Part of a small language model's weights: local attention windows, 13139 steps.
Each number is 128 + 24 x the weight over its row's rms, rounded and kept within 0 to 255. Layers, rows and columns count from 0. Numbers have three digits each. The size before them is the row's rms in percent of the matrix's.

# layer 5 attention value, 448x448, rms 0.203, rows 395-447, columns 288-319
094:096105165142166136143110142170109159125136102146153115145151069145105151145136080130131169160058
087:134119115107113190139136121117128125118102124169136131116123163137146134098108146133106103129074
085:142122092148106131164119116072133153085118145130135136126134140159118136086118117096161157115169
091:110119107091171124143111122143109123122125121149096122152109132118123114111106135177103159123085
080:064116140129166137090143141109106101138102136140134090145122120137128184131115138123134129115106
083:067145148094151144183100149164147116139156117118174094130130116124147144137153105141141118126084
082:128113162130140172114153143138097121091128102138121097066155110124167148081145145135145152166171
085:122140114120130126138104167127129110143138107115143145154105123141110102129156140151113183141083
093:141137133143116148104120093086092120146100127129097144132115142119141111119119118131128146142152
088:153098100152138069177158112114137139125109135118152126108148175114144112090146111128142116142133
095:157123163125093163074165130104140143123134150079086150088134138095153129129123131148137147129193
090:150129083124105108169113109145143104142112132132143142103128115156095137088131137142105107143117
083:100100116154171177127140116194168116142098118121132116116101118175160111134137127139159083140096
087:138139156167165150110088127142125161191155142151146086112136110163091155133136144144119147160097
092:110130104095152122173149169111123118120125106141151113119092117104107123139103097127105111130118
092:147150162115109125094116140111129152124109127140094162109113144124089138134116174139093111146142
090:101131116107160142177116126167090150130135092082119147164148110169107139150109127143089112118108
095:094123117089132167116134120117115083170072098099143107150072156122123088147098130162121145104158
082:143162115123139131141149141115131105121150106125122102137103112118130113140108121110121097076179
095:095155127086157146160149147134127101130064110095098133096122126152142158145085103099097107144098
087:120118149160108150110086144129141128157165130116162157125148115157077126121156113150164175153158
087:137134148138134163160118108132155146122091184133138115123086106165089130121183097127131148123089
095:135121154170128134134119124145140144124140141141137095112118108128148127181154109112115110106115
088:153153132103112131128140156124128200162127130106133112169102109162110152128135158140112141189138
092:175173136092098123079107134088123123154124133124160124109103165153176152121108131101119176129167
079:149111129166117125136136139125107130090140118120120167151131142128164129079092131167097139151178
094:112145111112171144110155135109076101112101105104151151160133102125137127139085176178097106110112
091:112103127159093126123088103152136147103155138104193134121120120133109127149170126071108122085157
088:116120124169100123144111159141117107167144124154126136117142117144122133151093128136133127102168
096:132120133080159106128125190159097142084165116189133106137128077110128121130150122124139115132090
089:107132120111139143121106172172126152155188100092174163111148082118142152166128103163153153091110
083:184164114156102166146150107124148103163135161139161082119119149141138109126189181123121115137153
092:114119143126105115111127119135118125090102127128160120155142143110113109150147115111094100134082
084:122155166143132156118084125146108108134118192161097149118112090134119138146111150155142141100121
104:155126151143121137105126094121119158124134172115129125114105171104120103100099152091127111101194
086:104126143113137107152148153136151095134109117122127149135137107154112105124170107136118132149134
087:094130168107116125136096078111133142149119124113131122169137175127100102108119115109069150111152
089:136125121130107122140129091088104119158120146113118118126110177131114128103120128084107136150150
086:105089143104134115138143141133142141097192102114104122125154128128134152112087111129153104165140
090:172117133099099119101148119106128128143102150128109131162107163117103113087152149135148103153185
091:125124138167095087120097097153118146177123133144154136094155095108149124145148139095099136122096
094:149157126083104131139117132142146146122138139157147098158131130129150136114121147111098125102073
085:145092161148116085132116117088114089130144177115174129156119148117110111138112114139116118144126
093:125094150090132117187111111176140111169118118121106110112132132116122127143132089117108110114126
087:168144163118132116127132118111099143154116104137099094117181123110137147106110135113140115087120
094:158133142107123133112157126131113191100138131102168123102126109135128141114114126077123110128138
086:152092149125105124152123160114141089079127134134132078147141137141170127134144172111158170103134
086:173140088119149114093139099084115124135132158149088146146141154118127127074115171161125097104143
088:106079108082196120192127112085097149134142091167069132144134120131134117117088123158108084130112
087:118150123119154136145118122177138152098099124115148153134128100112099128147091111141125093125124
095:156154138124121118125131109119198146098121168125156110130113184120130106149124152094121120123193
093:150113125132123151121147112103151109155107200138071156139142185144184153112119129150139154112133
081:125126117096157120159107164117130111127141136132168115162092135125101150138089125153146102131097
# layer 5 attention output (transposed), 448x448, rms 0.158, rows 395-447, columns 288-319
075:122169077126128118126146117105142106092122118125079155088120152103149098103143132116143075134155
071:142127159148140076130126120114126150158157137101164158158112147105098136157141142113148147167164
072:114140156133161109140154061150121099134118132130113086136142101085093115087122132104102109114123
077:160137128121130140119122112119082080103185091110146145147117134138161127193167107112136127179153
065:173131110122096137156141132132092145155137123124133127124076101105158115128136126117155114120158
068:143144089180125123122136114065137171148102100154135131096153182124138119115140168126119161131150
069:115118129127110141174085125106156138147112173063152141191098115158090130142133143114074108109128
073:114110163124113101127165108135113154122083147181150146096150140164105142169089104117133100065159
078:123150111128122121168152120181141108101140108117128113115136120142086133112145115127159108161094
072:073124123110129161091108136147154134105081125134079113127137113164127105143114152122108122141116
078:127135121157137106179156120103129132107085102136182154175112089141134107142096154132111144110125
071:122114117112079115128139142097092123152125169118083148099146116131127102137126122086117118105162
064:140132118155070095137128097079128151117126153137111135116148113100131136134110129124130144125110
075:158160100100102122130143105118116138096128126128119170149126129091153122100132126119118151117170
076:124130117132166128128050080172131173120160100118106110156132130160149125116139136160181154161107
076:126153127109102142168174119131128119165097165141142128137105139164164120116113139142118120105101
077:113118095138123133120128148105139142111128125173149071103140128091070144136110078097191128162128
078:118127156114151103120115120112162162082122102133127123131141128147135126157140131099129120135129
069:093071091175095128151127121138106131156112129109145137092168141076127099115118147138115177127089
080:139151141158119083117091095091095188125169176163160142145137138171103111138152196124140095145152
077:130134139114126145121133111138099122052069123129081115112137107109097164077109136112144112105114
074:105094161143114143117137103139130123121121103085100118125151124120104127148056169098090142108178
081:131160120106146140111143197138148140124108102139139193078123133115113139068125115156128147154150
079:072146088142089141155108087142137080082147126143105133084132143089171100106162101120122139071115
076:063104128158119147157153132153125140101146150172090161143156135139118139130122108157152091132099
068:096109101120108102137174150076139111148133158126113142110113091159129145149131084098139127116126
078:124140106094133124135108091166091100128113147151110080119097125157111115122127066107184160122121
076:168114093107154135111146152109139138158121147139109113114132115170108114108125083129135106118134
071:121083142105139142132155111095097159118125129122154114117135090133095119127106127122115122159108
079:135139082119096139125147122091150109169120160087111133111119121146110135127102100111121143130118
076:163118144102102133117134120131121115147123107098149098105084149126117128130050139116109146149095
068:099144151145120126115130136120080171114115126140090148138151147087123147175125121107079107110125
076:146089101083152167155130138094146145119140145121073138102120099166129148141119088122128142119194
074:134134143134126148108145119111124153121175098089134121121128125093081130108136087133160132153145
083:109107143129132089147152137111138102166138126085130092144130103119128106131103104113115161101094
071:074082107154118132131130117157114117127145096141151079143095137124131125093100140160147149107086
076:122105108129154121120184130117118076101141108141135121121105112155139147159143110113128125124088
075:127101151126170105152163152178108111137110135106153141133136092135128129159146102139158105113101
069:150156155159105119154116142130143093117114135132155120141110156142114143130157136119131162129097
076:064144125147113132164128101126127117119151113131154129110138174168153092146072087158080134114067
076:144154109096119177136150130090146093102154174150081140144114148182111142099102179145139117079131
079:079132090072153109151120131106100089134155153137146137141149122139107137142131115115125109141172
070:090120087113123108138124131122141155136161117138118085162163147142136121135123093099132148124127
075:139134104146098151074150132122151139105127130134154156135104153108115141117139131127111135148110
071:108134112087141114119131112121141114117145155118154114113119115124117125103135116113102137133146
074:123135098152129127144114176095166074146105177139102111154148108155153145169121131113126153121144
073:157110137140151152088162158129128159175128099129114149134084108107135112135129088142108090148114
063:108130173180091106147175122129125135152086110151108117152136114123108112167159120103110102120147
073:118157136188131129119095142187129128129096136138121108174132116137147138150157109129125163155123
070:152106144159119144106119141070159150133203147130106135139077151149136137130111198150123133095109
076:107118138152140163164146168120109121119108129140104133126151145132140169155145124154096117105102
081:106159172101182102110140144127102161147102070109162096113111083102109115120120146109135112127130
066:170127179133131138152153120112133111088114164107094134121162111163110127137133149086127128147116
# layer 5 MLP up, 1536x448, rms 0.221, rows 0-42, columns 288-319
103:126117107158127112144125091118145157115125183148117133122106141146113129146174111134149122144162
090:146116114095130124111094127139129162102125130144119112142116126126125097111134124121115090134131
100:168108136135132114094139101118141107119119135119159140102123106163127083138113180159142107170145
095:115138147115128126135143080143156093119124112107136109123121111109128156124107115113078120122166
103:144088129144122112186137127152103114162134091135159127169133107177149119117153125105097128143091
094:068058153163089081132132116076139138089147171155120145151177122176156137165126126118132105132149
097:095161136103101107077067146156114163134169070121118080141102115127159120124155110122126101143135
104:149110120115113090120140170109118097146147161098172096135169148118147100135159147137119153130119
104:091088135157127077145098115153197103158069096134148123124164082128131171145105147141113140087124
097:108088123176094124115123101133162109167110161137105143139121144134122077114137156170135101110136
102:092111103140118128131137107137159139125066108124111172094123106103131111120113094126129102134131
096:082111149137190104162091079125168187100101120153046111115089167117123112092062114098166119117102
100:125137124151126174094112148111140095160156101115078159123110157143140208117112169117137129147139
099:165133140095131161138172115148120149131105095152145137122132148107115164137183101117141107138135
096:140178113181143121126158164114137132154128116146154144146175112090118134154099123152125130176124
098:173129157114124069137106134137136103073119130117144133109170143131133133113139152160132125132165
100:135126095137108131133092152129112159157082135152134133133170113183097121108090174138135103133103
104:134130134145111090126137129151135172174124147142117130146115144143107118110160117132131168138111
098:096088144107172124143147149135155185077158105132142125147153145128089106105061084116110142165112
101:105125122087119129151118110140137188120149146133139094093133153162126138152144129105129177121177
104:119139118083090102119142131129126088120118098118128128154111100138122146098127114120171107156157
099:147105117155136126140089088176086159131143088099147148101114095148129127129122088133120146180146
100:107110097121095152121140149136153122138058114128151125124166111143154130130079082133139119134112
094:097126175166113095144088098188115108101157086121076120132107147140120122113125138117132135093137
097:108162121164151126140127094100150131138111122098112114114099104139131085132173138098131155109094
101:132143106197129138151186100101137181114099184140150155124092166159164112130114122144101091111119
109:116124126108136117138129143139103152150096131115127119100118135119102092082113154114182129134151
097:115146101120109111167107159142096154160051119141090106084115162097145148090125116157127120129155
100:056094114146122136101126109133116156136102103115110148122145141134087079149145131104117085125147
096:156139136125161163148169167062101144134154106098150162115148128125154099154183164133123136111166
100:169083105097131053135155132104133120143129116119078145160102126135110155148147136150159110156116
118:101111135126179139144173135144138136106103147109138086141173107154122122141131124106136092145135
102:117163128128094094090123129162168137086110154133152167155116128128088157130132150141155143113140
099:116113074119125102153096168162172140114140096133103153136165129113120145113143116101154151165129
122:056151178100109103117126124104160136114110128118092170082145157116097135125112108128157143137131
100:132111131066084164137176129172131162092174110171173128081143141142120157118101144162141139095141
105:172095140117115141132140145153121113146122125133158116139112123118127135129135146113118108130112
099:131123133138089123125124132106143121107147087082117141111085130059086154134177113144097079110112
103:117114092122160139124130121120149115114147093095138141135156145131135138140144165128118061136071
097:141113154108109136128123117131121110102088121153105147141140103140088164157076117152116079111122
086:148150126171123105112125153175121081153125104132151129111141152130147143117143139142148143092145
106:155126164118115132132131153148119133118095146162158097099107125146131129164117098148169104107146
099:105096102113142110132122117123134116109129123121116139107120102147135132111116117118151123145091
# layer 5 MLP down (transposed), 1536x448, rms 0.114, rows 0-42, columns 288-319
101:133117107126132173091133120117143170138171144147104112108095092129138064121128101086110128089104
097:160149157092134120124109169123083136116151172151157120119121094125139137102131149130135158105156
100:154128104141118178110139141110104093123155133104120117094126126128148113163115157115142124122131
094:098139109142141123126103107108141150126122102081132109128148114177157144130138150121093124106131
107:183137113125092160123089134145092110173155174169114106166119151115103190108126137132113154173130
100:129101109122121112110158128143125111131126118130126117169135062113128163116126062124171119104107
102:141125135114177140123150101118116166085132157103100142087087105139124073124154117097103108104144
106:136153117149142151086137138102098093143154095063165127084101135109150059170146108148144098149133
101:143123127102103125104134102142123123154117112163152121183147158104137134132084168138122100110131
095:146072109090116093108119114114106144093124141142151123142132134098133160146154146098118103104117
101:171099107109136103150141097132175115103147157121120126139107127106119102187090148126153101117166
092:095090154119109145105121139091119128084111155126123086103094094143137129133105141134103105117150
097:144107151131153192125132167070100078120120071101108104165099142072166136157119129100140084122112
102:123141100149109139144104143107163128106142162180115130079114148184118146167138144129099145149114
103:137113115059147160155161110158143122126167109131129139156148129102118140118111144098151104109115
099:142095186147075145085131153134086110126189151126147121112171148108145139140157113160105122136108
104:149095116087083134131147123126100131120163138141131119137134096134162156116103116133129130116094
104:141115109140139123148109140082107152137106122127109123101093090126128146137138115094139140131131
097:088153120094124147088135137155124109087106157118098129139141108128131121094143130090129128105084
103:114125150169078144152118080132132178184114104088107151104113124160201133096066152108155111153134
103:084145123122174129155179133115126104134177143145136151106126133136096097158130126131101150158099
100:061101097107113123102144118099109070113124144139120118138134152113099172130133125116111142138126
102:118117104126113104136117151141133128118108167106089138114129154118161148147086129134132128122092
095:145165120092158117107137134146126121094059093140130099165109119074121116106101125147136114160124
100:133086173120123149115095150107116142143167134103125162097141144139135121137084105112108090142146
103:135076127126155109122160092108141133120102175121144110123110149120179129124143144138085148134118
106:119105132165134111129138145146108116127134124168134133126154120131091118119112103095087144171182
100:173097141127071148145131141167108110131116165152079120122064116095148122130105111105121131066132
101:146094081106096142147130126134104088095132156121152124080123170175137142077149116129154143155136
098:150128148127107131123112122093068143151151136146114124146126093122142086108118123114147138110133
097:080150162096126140141116127084100070137129098107160129107131139090162073125145121100119103126098
100:098087129133119091114146148153068110164132095099158077116154114123135099101161105137115133093146
102:109153161142150113146159084113103102178163146114122133116080135108135129121112125098150129115133
102:145106150138088146163182149148147185110137129094137130124110110145143125142139201143091095100106
105:124126176082108133079083106046072123168169125142166081152147114125150148115132171072108159128097
100:161113099116121122065125166072093113168147150144132178136129143137163113158155087140089125128164
103:148138104149152112124119144120106161095126093103124122127092091148134099138169117151129148132143
092:182130087137155118145135130083122172094145131150161166089118101106132137103092113135146084069131
101:124095151134133112108108162099121113141128140118131145141125139130111139150117114108131102132121
099:170134086154151109126137159127171127136137134112138103166146092143147137111117133146154124133138
095:174167145138139180174074166134103133111137143090088161130154141116150121120148199120172142140132
103:125104116114139125137170174131122161110178145157106116122121125171119163041160129124138111116125
104:116142143157108136165148161139114126182125104123115130134152103126128166080107138135130098140137